config = dict(
    num_hidden_layers=9,
    hidden_size=96,
    num_attention_heads=3,
    num_key_value_heads=1,
    head_dim=32,
    intermediate_size=384,
    vocab_size=2048,
    hidden_act='tanh_gelu',
    norm='layernorm',
    norm_place='pre',
    norm_eps=1e-06,
    positions='learned',
    qk_norm=False,
    attn_scale=0.177,
    bias='all',
    tie_word_embeddings=True,
    parallel_block=False,
    extras=['capped logits'],
    init='normal',
    init_std_qkv=0.0237,
    init_std_o=0.00559,
    init_std_up=0.0237,
    init_std_down=0.00559,
    optimizer='muon_variant',
    learning_rate=0.0104,
    lr_mult_o=1.62,
    beta1=0.93,
    lr_head=0.0139,
    warmup_steps=200,
    schedule='wsd',
    decay_fraction=0.829,
    decay_shape='linear',
    final_lr_fraction=0.1,
    batch_tokens=32768,
    max_seq_len=1024,
    doc_mask=False,
    train_tokens=144200000,
    max_steps=4401,
    dataset='wikipedia_en',
)
Each number is 50 + 15 x the weight over its row's rms, rounded and kept within 0 to 99. Layers, rows and columns count from 0. The size before them is the row's rms in percent of the matrix's.

# layer 6 attention query, 96x96, rms 0.144, rows 30-31,62-63,94-95, columns 0-47
093:40 50 31 58 47 73 62 35 63 45 32 40 59 11 45 63 65 77 53 67 50 25 55 44 50 71 48 42 48 73 39 40 52 47 67 49 29 69 46 51 62 49 55 55 44 53 72 58
102:69 53 42 44 79 67 30 43 41 70 42 46 54 67 39 41 41 85 38 20 79 66 64 39 81 47 41 30 53 58 55 20 69 41 73 66 49 65 50 41 25 55 43 78 50 40 24 50
090:65 79 54 54 58 43 56 34 43 30 57 47 48 27 47 28 33 56 50 65 41 57 60 31 71 77 51 28 34 83 51 73 43 61 46 61 58 13 45 37 52 63 39 36 45 23 50 42
092:49 65 51 48 33 77 50 30 62 69 47 99 42 78 50 42 52 56 60 66 50 42 46 46 57 59 77 25 40 75 44 66 34 53 68 40 53 54 40 50 32 58 38 52 37 43 18 22
091:46 59 60 53 52 56 72 53 29 54 34 59 46 55 52 54 61 80 84 64 42 28 61 55 32 57 73 49 28 55 23 54 48 66 44 42 72 41 65 63 31 53 84 55 37 39 67 41
103:50 73 48 35 62 63 41 43 51 73 38 62 76 57 75 29 62 61 48 43 61 60 65 36 77 54 64 21 70 54 23 69 47 52 52 33 37 42 41 57 61 40 68 67 58 39 27 31
# layer 6 attention key, 32x96, rms 0.149, rows 30-31, columns 0-47
098:55 62 20 60 55 74 58 49 45 21 24 53 54 60 48 53 79 89 65 75 43 17 61 47 49 28 48 40 33 57 61 50 55 52 63 36 49 56 64 34 50 62 46 56 40 51 43 41
101:64 46 64 23 61 37 28 53 62 79 43 61 63 60 37 56 31 90 24 23 54 46 53 46 63 42 61 30 69 50 27 55 77 56 66 44 72 51 35 35 38 38 52 61 33 45 24 27
# layer 6 attention value, 32x96, rms 0.103, rows 0-31, columns 0-47
105:81 66 48 61 42 29 72 60 36 63 44 29 46 74 53 57 53 48 70 53 62 24 27 27 41 55 55 51 72 74 70 51 37 37 57 49 43 39 41 50 37 73 53 50 44 42 59 75
104:67 44 37 46 69 25 64 69 54 44 58 35 29 33 60 57 54 49 34 56 35 68 47 60 28 54 48 68 52 37 67 41 53 47 49 67 66 49 16 49 51 43 60 47 44 27 32 56
093:43 42 48 44 37 77 31 60 53 49 55 50 72 62 43 54 65 51 49 58 45 50 47 57 40 65 44 52 32 45 32 78 68 59 11 54 51 40 53 41 76 33 63 44 55 32 34 30
093:58 43 17 41 56 36 25 70 84 70 64 46 33 35 21 44 49 62 54 34 43 59 48 54 60 62 59 49 51 36 47 69 77 69 12 67 54 47 34 38 47 62 47 60 70 39 55 38
102:65 71 82 66 47 54 42 59 52 18 45 39 43 68 61 39 75 52 49 50 44 32 74 60 65 57 60 52 58 69 64 37 51 12 79 52 54 36 34 48 55 44 45 09 48 41 57 52
108:33 45 70 07 54 42 46 33 39 64 41 46 52 50 59 61 76 46 39 41 51 51 25 58 60 52 65 61 77 62 26 76 33 37 44 65 42 44 50 46 40 54 98 31 56 25 59 24
104:59 43 75 75 72 41 40 79 33 64 35 32 38 51 48 69 40 68 43 59 24 74 68 59 30 48 56 37 31 56 37 71 47 54 69 52 70 49 52 57 60 15 55 45 43 53 28 21
105:30 51 72 45 43 38 72 56 24 44 52 45 59 15 42 47 46 95 50 42 30 38 46 50 44 65 40 30 50 48 53 58 69 53 31 35 47 66 54 61 71 58 60 50 72 23 43 28
100:72 42 58 41 26 90 66 39 53 46 60 41 73 54 62 54 38 51 82 47 86 25 45 56 19 38 46 33 44 52 44 89 53 28 37 57 67 45 52 76 49 56 59 51 30 49 34 44
102:55 62 34 31 57 22 50 43 67 37 49 67 81 53 40 55 41 53 58 46 39 44 53 67 71 48 61 23 55 35 25 70 35 49 81 50 45 45 53 50 43 55 82 00 64 38 38 72
102:20 41 28 65 15 56 44 23 55 53 65 00 52 58 44 37 46 52 72 49 58 78 40 31 83 38 50 71 74 54 66 74 48 43 65 56 49 46 62 61 40 41 64 46 53 58 41 36
101:42 72 40 59 40 35 30 62 25 51 50 56 42 67 45 45 40 55 65 37 73 61 47 64 40 40 76 38 49 53 57 56 77 40 33 37 49 52 59 16 57 62 75 25 62 52 27 78
097:49 48 56 68 16 66 52 34 57 35 43 41 78 50 45 19 26 58 46 49 56 51 54 18 46 52 67 72 46 52 56 35 34 41 25 35 76 52 34 58 61 34 56 68 50 36 54 45
104:35 49 61 62 27 52 48 52 77 64 32 55 30 41 62 76 43 41 35 46 49 22 54 43 44 57 54 54 77 46 57 73 54 33 88 50 44 43 58 60 65 74 48 42 46 54 32 54
097:61 37 55 73 32 48 62 26 51 47 54 49 28 56 37 65 59 58 28 31 38 62 30 72 41 55 52 38 66 43 63 65 51 46 51 60 18 57 71 59 24 45 35 55 28 71 72 50
103:37 37 50 48 31 50 39 35 56 44 02 40 49 48 73 55 55 50 44 28 57 58 61 48 53 28 48 63 20 40 35 52 77 39 78 77 46 58 46 51 41 46 80 51 59 52 75 75
094:47 38 62 67 56 27 63 56 44 43 47 54 58 56 43 72 72 36 24 28 67 30 70 63 60 24 44 34 75 12 39 56 39 52 57 49 70 57 63 20 69 44 19 65 29 41 64 46
107:17 25 59 53 45 59 34 65 59 31 60 45 76 44 75 49 48 28 30 55 75 46 53 74 52 55 43 40 49 46 74 26 68 59 48 77 50 55 63 66 39 44 46 29 57 46 44 40
093:51 17 40 28 34 40 61 52 58 56 52 62 53 43 53 34 62 53 81 45 69 53 49 48 28 45 61 65 43 20 64 63 67 42 72 47 53 39 65 51 18 86 37 66 44 49 36 66
103:48 61 52 68 61 48 36 60 55 64 47 30 72 58 67 36 45 49 48 62 24 65 46 40 55 46 42 51 40 31 57 56 37 52 20 29 38 51 69 45 39 66 47 60 36 24 64 49
100:32 53 86 43 54 52 55 40 54 07 48 66 32 51 27 53 28 67 67 60 75 82 74 29 81 53 52 41 47 57 45 60 60 67 52 36 67 69 32 49 62 90 42 48 62 61 52 68
093:49 49 36 65 65 45 63 35 56 67 52 53 57 29 75 50 41 42 42 43 43 33 49 47 33 34 71 56 34 67 53 73 81 58 23 58 55 58 35 37 62 35 41 34 74 56 42 57
105:50 42 29 44 59 60 53 32 31 70 41 51 24 51 53 24 74 85 25 52 52 74 48 35 58 50 23 62 63 54 64 36 44 76 52 71 60 55 71 39 44 44 42 70 45 53 57 49
105:44 00 49 73 46 43 44 45 26 52 40 56 55 42 40 29 48 39 74 59 46 52 36 41 40 55 55 56 44 57 54 50 41 55 48 55 25 85 44 57 82 47 47 64 44 65 58 63
092:28 78 73 29 45 42 68 31 37 50 60 57 37 49 43 31 53 75 13 50 55 45 53 49 44 32 49 52 42 48 64 38 88 24 75 43 48 51 64 33 71 55 30 63 47 61 56 44
103:59 25 56 40 76 51 38 27 48 64 75 19 47 49 41 45 41 58 59 53 31 50 50 52 49 56 39 41 68 14 66 68 69 48 35 41 55 64 53 62 43 54 67 41 50 61 74 62
096:33 56 67 45 20 36 44 61 53 55 59 34 43 59 25 42 30 87 59 65 71 68 45 62 47 70 39 61 30 44 20 78 34 55 64 33 44 39 71 46 71 48 38 57 60 76 47 54
086:70 55 34 63 48 49 80 62 64 42 59 74 31 65 59 67 31 49 48 54 64 22 52 34 64 23 51 47 35 26 50 60 57 23 65 64 64 50 30 59 61 42 58 62 26 59 57 28
108:50 49 47 46 66 63 68 64 54 75 56 27 58 53 67 30 42 22 45 34 61 54 66 61 45 67 35 58 50 41 33 33 43 61 37 60 55 55 17 36 31 34 40 13 57 67 74 65
104:52 71 41 38 55 50 53 37 50 58 79 36 32 34 61 73 54 37 16 46 61 75 66 59 30 58 62 42 65 48 54 54 48 44 45 71 24 45 63 52 57 51 51 39 59 48 30 43
090:64 40 71 46 65 46 54 67 28 39 55 25 70 58 33 87 43 51 36 33 45 60 17 47 39 48 42 53 34 39 65 33 51 51 54 45 57 33 40 43 28 52 48 35 52 80 58 68
095:71 44 52 37 52 52 21 49 61 60 58 55 56 69 28 22 66 42 81 37 55 51 25 52 69 43 59 71 40 57 35 62 61 81 54 58 67 45 75 49 80 23 68 57 44 40 30 47
# layer 6 attention output (transposed), 96x96, rms 0.166, rows 0-95, columns 0-47
098:32 37 66 57 37 52 22 69 69 50 46 52 50 37 53 43 19 41 43 42 42 64 36 99 63 61 52 49 35 54 53 21 74 61 58 36 42 52 31 66 43 34 49 58 51 35 36 48
089:50 35 29 47 51 67 43 55 47 54 39 47 55 62 51 35 51 39 77 37 78 25 54 36 48 55 57 30 40 51 73 49 43 56 59 47 44 26 82 57 29 85 26 47 46 55 52 79
095:56 55 50 54 65 34 62 37 42 42 23 61 61 21 37 52 44 66 60 37 49 49 38 50 50 61 64 53 50 60 72 22 30 26 45 38 70 61 41 61 59 65 62 30 54 71 51 45
107:32 56 30 70 27 49 61 15 56 18 43 60 41 68 53 27 45 62 53 58 70 40 43 38 30 26 63 60 43 49 47 68 25 52 42 35 88 49 45 51 74 28 76 40 44 46 72 59
098:28 28 36 40 55 63 53 61 55 70 44 59 52 34 40 56 50 50 57 49 61 39 52 55 73 22 07 08 59 51 45 46 58 59 61 29 49 83 54 52 60 37 69 72 57 81 44 53
103:67 56 44 61 52 65 50 49 84 55 44 38 35 29 43 61 67 66 29 51 37 54 59 22 35 44 47 44 39 45 58 50 33 72 43 55 64 54 66 66 30 63 21 85 52 37 45 42
090:37 55 60 40 62 43 24 61 66 47 40 76 46 51 56 45 42 34 28 56 58 67 56 70 44 27 35 59 46 42 60 48 59 30 53 41 38 63 44 80 58 56 20 66 41 41 52 61
106:40 65 25 48 43 83 33 66 81 64 38 33 51 87 62 42 56 40 56 50 68 46 46 69 53 29 19 67 50 51 60 25 32 27 49 55 52 56 44 48 51 39 51 52 58 64 22 73
105:38 80 45 51 56 26 51 58 62 59 57 30 38 36 60 42 65 63 48 58 28 44 37 29 51 33 71 49 44 54 51 51 43 82 45 56 40 60 29 26 55 44 65 66 29 63 64 36
100:56 54 82 34 57 41 51 61 44 41 53 47 28 69 55 71 46 60 49 57 48 43 43 22 35 52 48 51 49 51 53 47 64 25 38 34 55 38 41 57 53 37 62 57 56 73 65 65
102:66 32 75 52 55 61 46 66 45 37 42 86 44 70 46 58 71 47 42 50 37 22 70 60 40 61 40 33 51 44 54 20 25 48 48 43 43 70 46 69 37 56 44 61 19 27 58 45
103:49 30 42 55 47 64 48 43 60 28 50 45 71 52 45 65 47 63 40 61 58 48 18 45 48 59 14 72 48 99 59 38 18 58 50 52 52 60 62 60 60 25 50 56 66 48 58 23
095:64 32 63 54 72 47 22 62 44 48 58 60 23 52 43 65 61 54 60 58 69 13 46 59 47 11 25 37 42 60 21 76 57 57 56 57 27 33 55 37 43 52 27 45 88 48 50 40
106:50 65 56 32 76 49 50 38 43 32 41 52 65 64 36 45 22 41 70 31 54 64 41 77 49 47 59 58 63 71 28 38 70 61 38 41 46 25 60 58 45 41 55 58 42 61 41 26
099:50 75 59 49 79 23 42 39 56 65 57 27 55 32 57 33 39 64 68 44 47 50 53 14 37 27 43 51 42 33 46 49 60 25 46 51 64 26 26 57 77 45 15 64 57 43 37 60
114:43 30 49 43 71 41 67 60 34 46 62 68 66 40 42 51 66 38 71 65 42 15 48 35 30 57 39 56 80 39 48 81 60 50 29 48 31 30 72 71 60 49 57 57 47 37 65 28
106:79 48 63 27 65 65 51 28 41 47 43 56 36 47 53 36 32 69 83 70 46 52 42 29 31 55 37 61 22 77 79 36 48 68 50 55 61 63 43 63 63 65 82 56 49 43 56 26
095:79 32 51 56 43 32 49 59 69 58 47 75 46 39 44 80 58 25 37 44 55 52 51 75 52 54 41 54 33 57 34 49 64 46 39 39 44 69 36 33 68 31 75 66 40 46 25 62
096:45 48 58 52 67 62 39 16 39 62 62 40 50 42 40 64 47 44 39 59 41 69 43 51 81 44 54 42 51 67 53 41 35 70 20 53 38 42 43 47 90 63 78 48 55 32 58 38
095:57 58 56 41 47 73 54 36 54 60 44 45 36 43 23 72 55 72 59 33 46 46 44 44 49 40 38 57 77 60 41 59 59 57 69 44 71 80 51 56 60 60 61 56 52 65 29 46
100:46 38 58 47 55 35 38 46 45 48 50 47 47 81 77 51 64 49 32 54 32 11 38 41 56 52 43 67 62 34 67 39 29 32 65 32 36 29 64 78 40 49 20 71 40 19 53 43
086:43 50 55 43 45 80 24 58 69 44 63 33 46 74 44 24 50 53 34 50 39 44 52 58 46 71 25 72 48 30 40 68 44 34 57 48 31 57 61 57 54 65 00 70 45 41 40 67
096:59 60 61 49 60 40 63 64 61 43 66 59 39 69 36 52 61 37 69 16 56 18 62 49 60 55 50 55 68 35 42 45 63 34 47 39 33 32 39 44 69 19 58 52 39 63 71 38
092:76 60 81 61 25 61 73 54 32 33 64 58 66 52 38 68 70 44 50 34 48 23 44 46 54 29 53 56 53 45 27 44 55 57 26 31 64 25 62 57 63 42 71 55 50 74 36 43
095:71 42 41 81 37 48 45 64 52 73 15 61 60 68 63 55 43 64 67 56 34 42 47 74 55 72 46 41 42 62 39 37 32 76 37 61 42 44 58 53 66 42 68 83 47 14 35 44
090:33 61 27 58 41 31 53 58 44 55 38 67 59 25 43 56 33 28 63 45 58 42 54 33 48 81 48 73 40 61 32 52 50 65 62 74 50 47 41 22 53 43 38 58 27 54 47 54
100:75 58 33 37 67 65 24 44 54 44 54 62 22 15 56 51 58 62 53 31 41 36 68 37 37 44 59 37 61 76 87 13 56 26 56 66 63 76 39 46 40 45 60 35 35 65 34 70
098:49 49 67 34 30 43 17 48 39 90 44 56 85 54 48 49 36 40 49 52 36 41 41 57 50 50 50 58 42 27 61 66 30 78 55 51 38 59 59 41 55 78 56 51 71 47 72 55
108:42 50 54 36 54 42 17 41 48 53 67 63 71 23 46 62 27 59 44 59 38 29 53 48 71 29 35 16 34 66 47 60 48 49 39 59 48 24 92 51 42 62 57 77 43 21 50 61
102:51 62 53 64 75 54 49 52 40 50 13 23 44 52 59 43 29 76 51 76 29 63 29 52 33 44 50 42 48 38 34 38 50 56 53 65 33 35 28 54 46 47 43 52 80 38 62 53
109:43 54 72 43 58 72 44 57 56 52 40 49 24 54 46 61 27 57 84 59 36 39 68 71 50 19 39 39 61 44 43 47 36 60 59 58 57 72 45 63 60 49 67 47 67 42 45 24
101:22 57 45 65 49 58 78 61 49 20 51 63 40 29 47 70 42 69 49 81 58 59 51 42 31 54 50 55 41 42 81 54 65 46 51 58 68 59 45 46 04 37 67 27 82 33 87 50
107:22 11 52 47 81 40 37 47 44 60 58 71 61 62 60 63 34 50 70 65 51 47 83 33 54 41 42 73 34 27 54 65 73 24 59 39 51 53 38 43 55 50 45 47 51 51 57 34
073:47 48 47 65 67 28 36 48 20 61 56 68 37 57 80 47 32 42 48 64 41 53 63 51 69 54 27 50 67 37 39 32 33 43 61 58 39 21 52 63 54 50 44 76 55 18 74 31
108:15 43 35 32 54 53 55 64 20 46 70 45 38 44 60 39 29 69 40 39 47 58 68 36 60 53 52 75 26 51 34 53 66 65 65 71 60 32 55 30 50 15 63 43 53 21 66 40
108:59 61 61 40 16 79 49 60 41 26 61 51 34 44 37 60 36 54 62 21 50 50 27 65 54 45 42 68 61 54 76 29 42 45 54 71 08 66 45 67 32 63 74 51 81 58 46 45
093:31 59 31 22 89 64 38 66 38 55 67 71 40 45 39 47 33 65 50 61 50 50 56 24 31 46 48 78 57 48 66 55 47 45 57 43 40 35 53 67 39 37 63 61 35 27 72 76
097:74 64 47 48 37 40 27 47 53 64 66 54 23 43 35 53 44 67 47 59 71 71 47 75 31 55 38 53 35 70 56 29 58 54 48 34 35 59 31 53 31 65 20 44 54 70 54 62
103:40 30 42 56 42 48 72 51 54 46 66 55 41 17 40 57 51 42 49 47 55 36 58 38 22 58 58 60 44 45 55 61 50 45 25 51 84 81 41 27 40 27 76 29 53 53 66 46
096:67 56 43 57 47 49 36 44 66 54 40 66 35 50 15 29 65 53 05 44 42 73 48 45 28 44 55 19 45 58 44 59 51 83 58 49 64 27 14 51 33 36 15 39 22 61 37 62
097:54 43 49 63 55 47 44 47 10 31 25 26 42 33 39 78 42 59 43 57 48 65 46 55 78 54 29 76 56 51 53 29 39 23 52 50 54 48 68 35 52 46 72 54 79 51 43 56
104:53 33 50 68 51 52 39 24 63 67 30 82 33 37 56 49 55 33 38 51 39 55 44 51 36 75 41 35 76 82 51 37 39 51 47 51 59 65 63 50 33 41 43 71 35 26 49 26
112:54 73 43 46 45 64 33 55 63 57 53 27 46 26 52 58 72 68 45 67 60 70 41 51 38 23 43 40 65 69 53 35 71 44 37 49 69 77 49 28 35 50 56 45 50 63 35 59
102:68 48 44 75 41 57 39 43 67 28 26 35 52 23 49 53 50 72 33 39 62 68 42 37 52 32 74 28 55 59 62 43 56 63 31 45 91 67 52 29 28 48 66 54 37 57 54 44
094:34 67 42 38 69 34 62 51 25 49 45 39 45 34 47 40 60 68 48 56 38 56 49 41 65 65 79 62 65 29 54 37 34 61 72 75 46 51 48 36 50 39 86 28 63 69 82 45
098:58 45 43 57 52 33 59 48 62 61 78 56 53 31 64 45 39 39 50 57 34 99 38 48 45 78 33 68 60 28 39 41 53 43 41 37 44 26 32 49 85 58 50 34 53 46 50 50
085:74 68 58 56 25 51 40 73 49 43 50 72 61 48 48 41 62 21 16 42 37 71 52 49 72 69 49 48 75 56 40 29 53 86 55 58 55 27 51 15 58 33 61 47 42 33 44 40
096:81 86 52 60 21 54 49 50 47 58 87 39 37 32 39 47 50 46 39 28 44 69 51 60 70 54 39 62 76 46 49 52 55 58 50 40 51 52 29 32 56 64 43 24 38 64 32 54
098:41 50 43 45 98 43 58 60 07 51 82 29 55 47 61 33 54 46 62 46 23 51 56 60 67 38 81 72 32 31 44 60 58 48 51 63 23 18 51 36 46 44 47 29 75 50 61 52
111:74 92 66 53 59 45 46 15 37 36 22 46 46 54 39 23 51 71 52 19 23 44 60 47 51 67 55 49 48 74 37 24 36 62 70 44 31 38 24 53 56 62 57 63 56 36 69 54
094:56 51 71 51 13 72 63 70 53 40 39 70 60 45 39 73 65 53 38 28 61 24 33 66 25 43 55 67 43 45 37 59 46 48 47 48 59 77 32 40 06 39 53 59 45 39 26 42
103:45 36 40 60 63 32 40 39 48 36 28 51 48 44 48 48 29 48 31 67 48 52 46 18 31 51 72 38 65 51 72 81 64 74 60 61 51 35 47 54 41 56 19 51 20 44 83 32
096:37 41 56 43 50 63 62 55 39 43 42 77 51 48 38 39 71 60 61 70 49 45 74 47 29 59 35 34 30 53 54 58 35 60 54 73 68 47 82 51 25 44 67 56 55 44 69 67
110:30 57 35 31 60 45 65 65 68 43 56 05 34 36 45 72 41 50 71 33 73 46 53 50 55 27 55 62 63 30 56 38 48 42 43 68 37 48 42 45 53 48 78 40 84 49 64 48
111:49 59 49 68 66 50 45 27 52 28 40 73 58 53 50 51 25 59 85 58 47 32 75 54 48 50 51 73 37 39 63 75 53 32 41 33 43 42 68 64 59 78 43 51 40 66 45 43
106:42 70 27 54 72 33 53 43 55 49 65 43 27 63 30 21 29 52 26 41 38 64 75 58 73 45 52 54 36 31 43 56 26 60 64 60 53 28 22 28 69 18 59 46 49 28 69 66
105:50 49 42 47 28 84 54 69 49 35 88 60 58 56 53 62 84 39 43 59 68 35 19 40 53 31 56 41 27 49 73 80 38 64 45 43 70 55 57 45 40 71 37 22 47 77 30 65
095:47 30 50 57 36 41 52 73 62 77 31 49 78 80 75 37 59 58 41 30 48 67 46 80 64 36 71 31 48 58 31 20 44 64 39 27 42 73 47 64 42 42 48 65 36 23 46 67
084:41 51 41 39 33 72 50 58 67 51 86 67 47 55 31 53 85 56 58 25 43 43 29 56 64 37 50 53 63 31 41 71 29 66 61 42 36 67 37 74 33 46 55 42 65 63 60 27
082:49 63 43 38 61 64 52 34 33 21 43 27 30 36 25 43 46 78 78 33 61 63 50 56 60 41 58 57 64 73 46 55 44 48 65 41 38 46 75 44 35 56 75 41 61 55 51 37
096:68 64 60 61 35 49 26 80 52 48 40 45 62 58 46 65 61 31 20 43 41 53 55 45 55 65 37 54 97 21 47 31 39 59 42 58 31 48 20 57 73 56 43 50 55 54 39 68
112:61 55 64 52 18 72 40 33 64 48 58 68 60 58 46 43 72 26 55 36 62 26 37 68 44 49 53 32 51 72 64 43 54 60 35 35 45 67 45 54 41 54 43 55 37 67 35 58
087:53 34 37 39 31 52 24 59 44 69 51 56 54 52 55 37 93 29 00 52 31 73 63 50 61 61 60 44 60 43 46 46 39 55 54 35 48 51 64 49 49 33 39 72 42 55 41 42
105:71 72 59 57 55 43 62 36 78 63 38 43 42 53 53 40 68 39 38 62 48 59 38 42 24 51 72 08 16 32 23 65 39 67 42 49 74 46 44 25 67 60 38 54 28 70 46 58
098:56 74 46 52 33 46 62 45 40 51 66 59 54 45 32 64 75 29 26 33 54 46 50 51 50 38 67 54 64 54 50 48 27 44 19 75 77 65 72 14 58 32 54 53 51 71 67 61
112:63 64 65 63 31 48 49 13 70 56 36 49 70 50 45 46 39 71 48 40 36 49 40 52 58 72 56 54 49 71 37 69 28 42 34 50 50 51 45 34 79 24 53 62 36 47 44 44
096:73 61 45 77 53 42 27 37 55 49 62 59 47 78 64 39 44 21 60 30 42 14 56 73 40 48 50 27 57 53 49 39 45 43 56 40 32 49 56 78 31 65 30 78 46 46 44 52
098:50 57 64 51 75 47 49 71 37 62 67 48 76 44 61 62 51 37 47 63 36 31 89 58 59 84 48 44 45 27 40 57 64 42 76 45 39 22 56 45 48 39 19 58 46 22 42 61
108:71 53 37 73 39 49 45 30 43 45 73 48 60 54 69 67 55 61 36 58 30 68 46 65 21 61 70 49 60 25 52 82 54 54 37 50 52 55 31 54 35 72 21 33 66 45 40 35
102:25 29 43 49 46 47 55 52 45 38 31 63 71 80 50 26 36 34 47 52 70 39 75 43 58 36 48 23 58 34 60 60 62 50 54 40 52 39 46 31 60 45 45 33 41 48 57 73
113:57 62 47 53 58 46 57 30 37 62 48 32 45 71 46 26 34 45 66 33 57 47 46 52 63 72 29 45 55 39 33 36 41 62 62 62 11 11 48 65 65 85 42 65 60 52 43 71
094:37 41 71 57 70 40 67 26 42 43 68 65 53 21 35 48 50 35 48 61 33 38 60 45 32 64 62 23 32 54 36 69 30 60 58 40 40 39 47 72 45 74 46 68 64 31 73 55
086:77 44 40 53 37 62 59 33 54 56 56 71 53 57 39 30 58 35 52 39 46 59 55 90 51 45 43 23 63 79 59 31 61 32 49 45 47 47 44 48 53 65 09 40 68 43 66 69
100:47 30 40 59 25 56 41 71 44 48 33 42 75 49 42 62 49 39 39 43 81 76 53 60 67 38 53 57 43 53 81 42 40 53 43 63 53 68 48 32 36 53 21 49 56 53 58 76
099:49 39 42 60 63 38 49 31 80 52 62 49 68 55 45 44 33 45 50 44 69 75 45 55 32 51 67 49 13 42 57 80 44 47 40 54 71 28 48 47 60 47 29 39 44 50 44 53
099:44 59 49 41 65 44 66 43 37 75 64 80 44 62 82 45 46 53 48 44 33 35 37 29 44 60 54 54 39 44 50 74 53 49 80 42 35 53 48 40 39 72 41 45 49 64 43 56
092:58 55 41 28 29 58 53 59 68 66 69 27 61 37 47 77 79 35 46 67 53 82 71 45 51 53 40 51 49 52 51 54 59 46 40 13 61 73 49 59 42 66 30 65 23 58 40 62
106:46 67 56 49 36 50 46 43 67 51 62 34 57 34 25 58 61 69 44 25 51 29 67 63 67 31 39 56 48 52 57 58 55 29 50 57 59 86 13 37 36 10 29 57 50 82 57 70
115:58 30 34 48 32 47 74 43 28 40 56 39 54 63 42 62 42 36 43 30 82 20 48 53 73 40 73 60 28 49 45 65 48 52 41 50 36 41 60 54 48 68 51 48 50 44 50 38
107:28 41 47 50 57 52 52 36 78 48 41 53 40 65 59 37 32 61 50 64 66 87 35 60 52 48 62 38 14 68 60 26 36 22 52 39 90 59 45 40 62 16 39 44 61 60 35 33
094:35 39 62 49 12 62 50 41 68 47 33 79 66 50 34 70 17 27 25 32 81 30 51 61 61 66 39 58 90 51 37 69 48 26 50 50 37 50 40 43 16 56 29 57 63 75 42 39
094:32 64 35 33 34 54 58 40 42 59 90 55 42 56 44 28 39 36 58 41 75 32 31 21 72 21 70 52 68 33 44 91 44 50 46 60 46 49 71 35 41 33 66 16 46 62 65 39
090:44 63 42 70 36 38 50 90 83 60 58 35 36 47 51 35 68 64 46 93 49 86 51 33 41 52 40 20 38 61 57 49 70 52 57 14 55 35 64 65 58 23 49 22 66 55 45 51
102:58 59 48 47 54 42 63 54 65 51 63 56 49 65 52 30 48 29 41 60 56 64 39 58 50 54 37 35 34 65 40 15 50 37 36 37 47 20 47 46 46 26 56 52 42 53 26 54
109:49 50 33 37 40 63 48 54 76 60 47 47 63 28 39 48 53 54 27 49 42 78 25 44 63 23 64 29 42 69 56 42 60 57 54 58 75 59 33 32 69 53 64 25 54 82 38 41
111:57 29 52 66 37 54 23 51 34 66 32 84 87 68 64 56 47 59 39 57 51 61 45 51 39 57 65 07 61 59 56 35 19 53 59 45 60 34 54 57 44 46 50 53 27 43 40 56
091:44 56 63 31 47 42 18 51 37 91 55 20 57 50 71 42 35 32 28 64 50 76 40 69 47 57 68 28 52 66 48 28 80 46 50 40 48 62 25 33 55 54 46 29 68 53 45 55
112:33 54 47 53 40 47 36 68 66 79 35 25 77 55 97 55 48 57 58 68 55 88 49 41 34 63 44 53 44 67 59 29 60 56 47 41 44 71 78 50 18 72 48 51 41 30 42 52
098:61 47 49 58 41 25 43 20 39 29 44 39 78 30 45 67 47 41 37 58 59 63 67 32 68 51 62 54 73 35 17 61 43 45 62 60 53 29 40 44 52 39 58 53 57 42 73 74
097:71 76 71 55 58 51 43 45 52 70 76 45 39 34 56 47 56 52 18 62 27 91 74 32 38 64 45 48 58 56 56 46 70 44 52 34 49 27 31 62 52 53 07 20 65 47 49 19
108:32 39 70 58 52 45 74 56 20 73 34 47 73 64 65 38 59 27 31 68 51 82 32 78 29 57 75 46 32 59 28 55 50 67 24 46 52 37 55 34 38 48 45 49 52 40 38 53
100:37 51 47 53 67 76 46 61 56 31 44 32 49 60 53 65 58 63 33 29 37 64 54 42 61 49 34 44 40 64 48 40 75 48 23 43 66 70 44 63 52 48 33 56 42 64 08 74
097:65 26 36 58 58 39 71 47 37 44 28 60 33 67 59 62 42 68 71 65 66 72 46 41 50 63 57 65 24 41 72 58 22 27 71 77 32 23 69 50 72 59 56 61 64 44 44 36
097:27 19 37 66 45 37 73 52 64 60 48 67 60 51 41 47 12 55 50 57 42 59 52 38 54 51 58 65 33 64 54 38 48 38 63 54 69 59 72 40 79 68 43 70 18 48 63 48
087:32 73 11 49 45 40 26 63 62 67 69 71 72 89 66 29 68 50 45 61 66 38 54 38 61 54 51 67 53 48 44 43 48 40 28 38 49 40 40 61 49 59 35 55 37 47 51 81
106:75 43 42 67 30 50 51 60 38 25 33 50 56 53 45 54 42 37 49 50 43 34 79 44 67 62 36 56 68 77 54 56 25 34 27 38 38 10 74 57 64 70 51 63 43 24 40 32
# layer 6 MLP up, 384x96, rms 0.187, rows 0-4, columns 0-47
101:55 57 49 63 59 42 54 78 54 47 48 82 54 54 51 20 45 41 40 59 59 60 50 48 54 30 90 38 45 44 09 50 89 43 42 61 48 51 49 35 70 53 54 36 74 27 58 48
090:32 51 47 67 44 37 76 46 48 43 59 43 60 62 53 25 68 35 62 53 63 51 33 57 56 69 64 27 48 37 79 32 52 80 44 70 40 71 61 68 58 54 49 61 22 48 57 54
095:76 27 68 31 68 46 47 24 60 36 55 51 71 55 31 28 63 60 45 77 83 32 69 52 51 73 38 51 39 61 51 63 52 62 52 54 31 47 37 42 65 33 41 64 66 22 29 43
103:57 19 49 62 62 37 16 41 53 49 92 73 37 48 37 58 48 59 68 50 98 38 55 47 56 70 44 39 37 26 47 79 76 71 61 57 59 66 46 46 52 36 69 69 12 36 50 62
105:65 38 38 27 81 58 40 55 73 68 69 40 64 42 59 47 18 42 56 53 62 56 55 72 65 53 57 36 70 30 57 61 57 82 15 73 59 64 48 51 30 26 73 61 32 43 63 34
# layer 6 MLP down (transposed), 384x96, rms 0.0483, rows 0-3, columns 0-47
099:35 68 55 60 38 62 18 41 47 54 36 38 44 38 74 45 84 51 30 35 45 73 39 53 41 39 25 56 69 46 61 45 66 61 48 66 57 55 68 66 44 54 31 24 33 75 60 60
080:73 58 44 50 79 37 34 35 43 42 55 40 73 62 47 36 51 79 74 74 70 23 55 46 51 56 71 27 54 74 42 77 52 39 55 52 50 59 53 16 55 28 62 44 66 66 64 56
100:69 47 51 56 22 57 19 59 41 48 47 30 55 67 51 62 38 44 80 57 48 90 65 44 33 59 72 26 57 15 38 43 33 56 60 55 75 45 44 55 29 34 69 56 56 68 57 33
106:44 45 57 19 54 45 48 89 62 69 54 38 55 44 56 49 66 17 49 59 48 60 69 67 69 35 41 51 67 61 43 51 64 64 48 20 77 55 72 37 39 48 61 50 37 44 72 47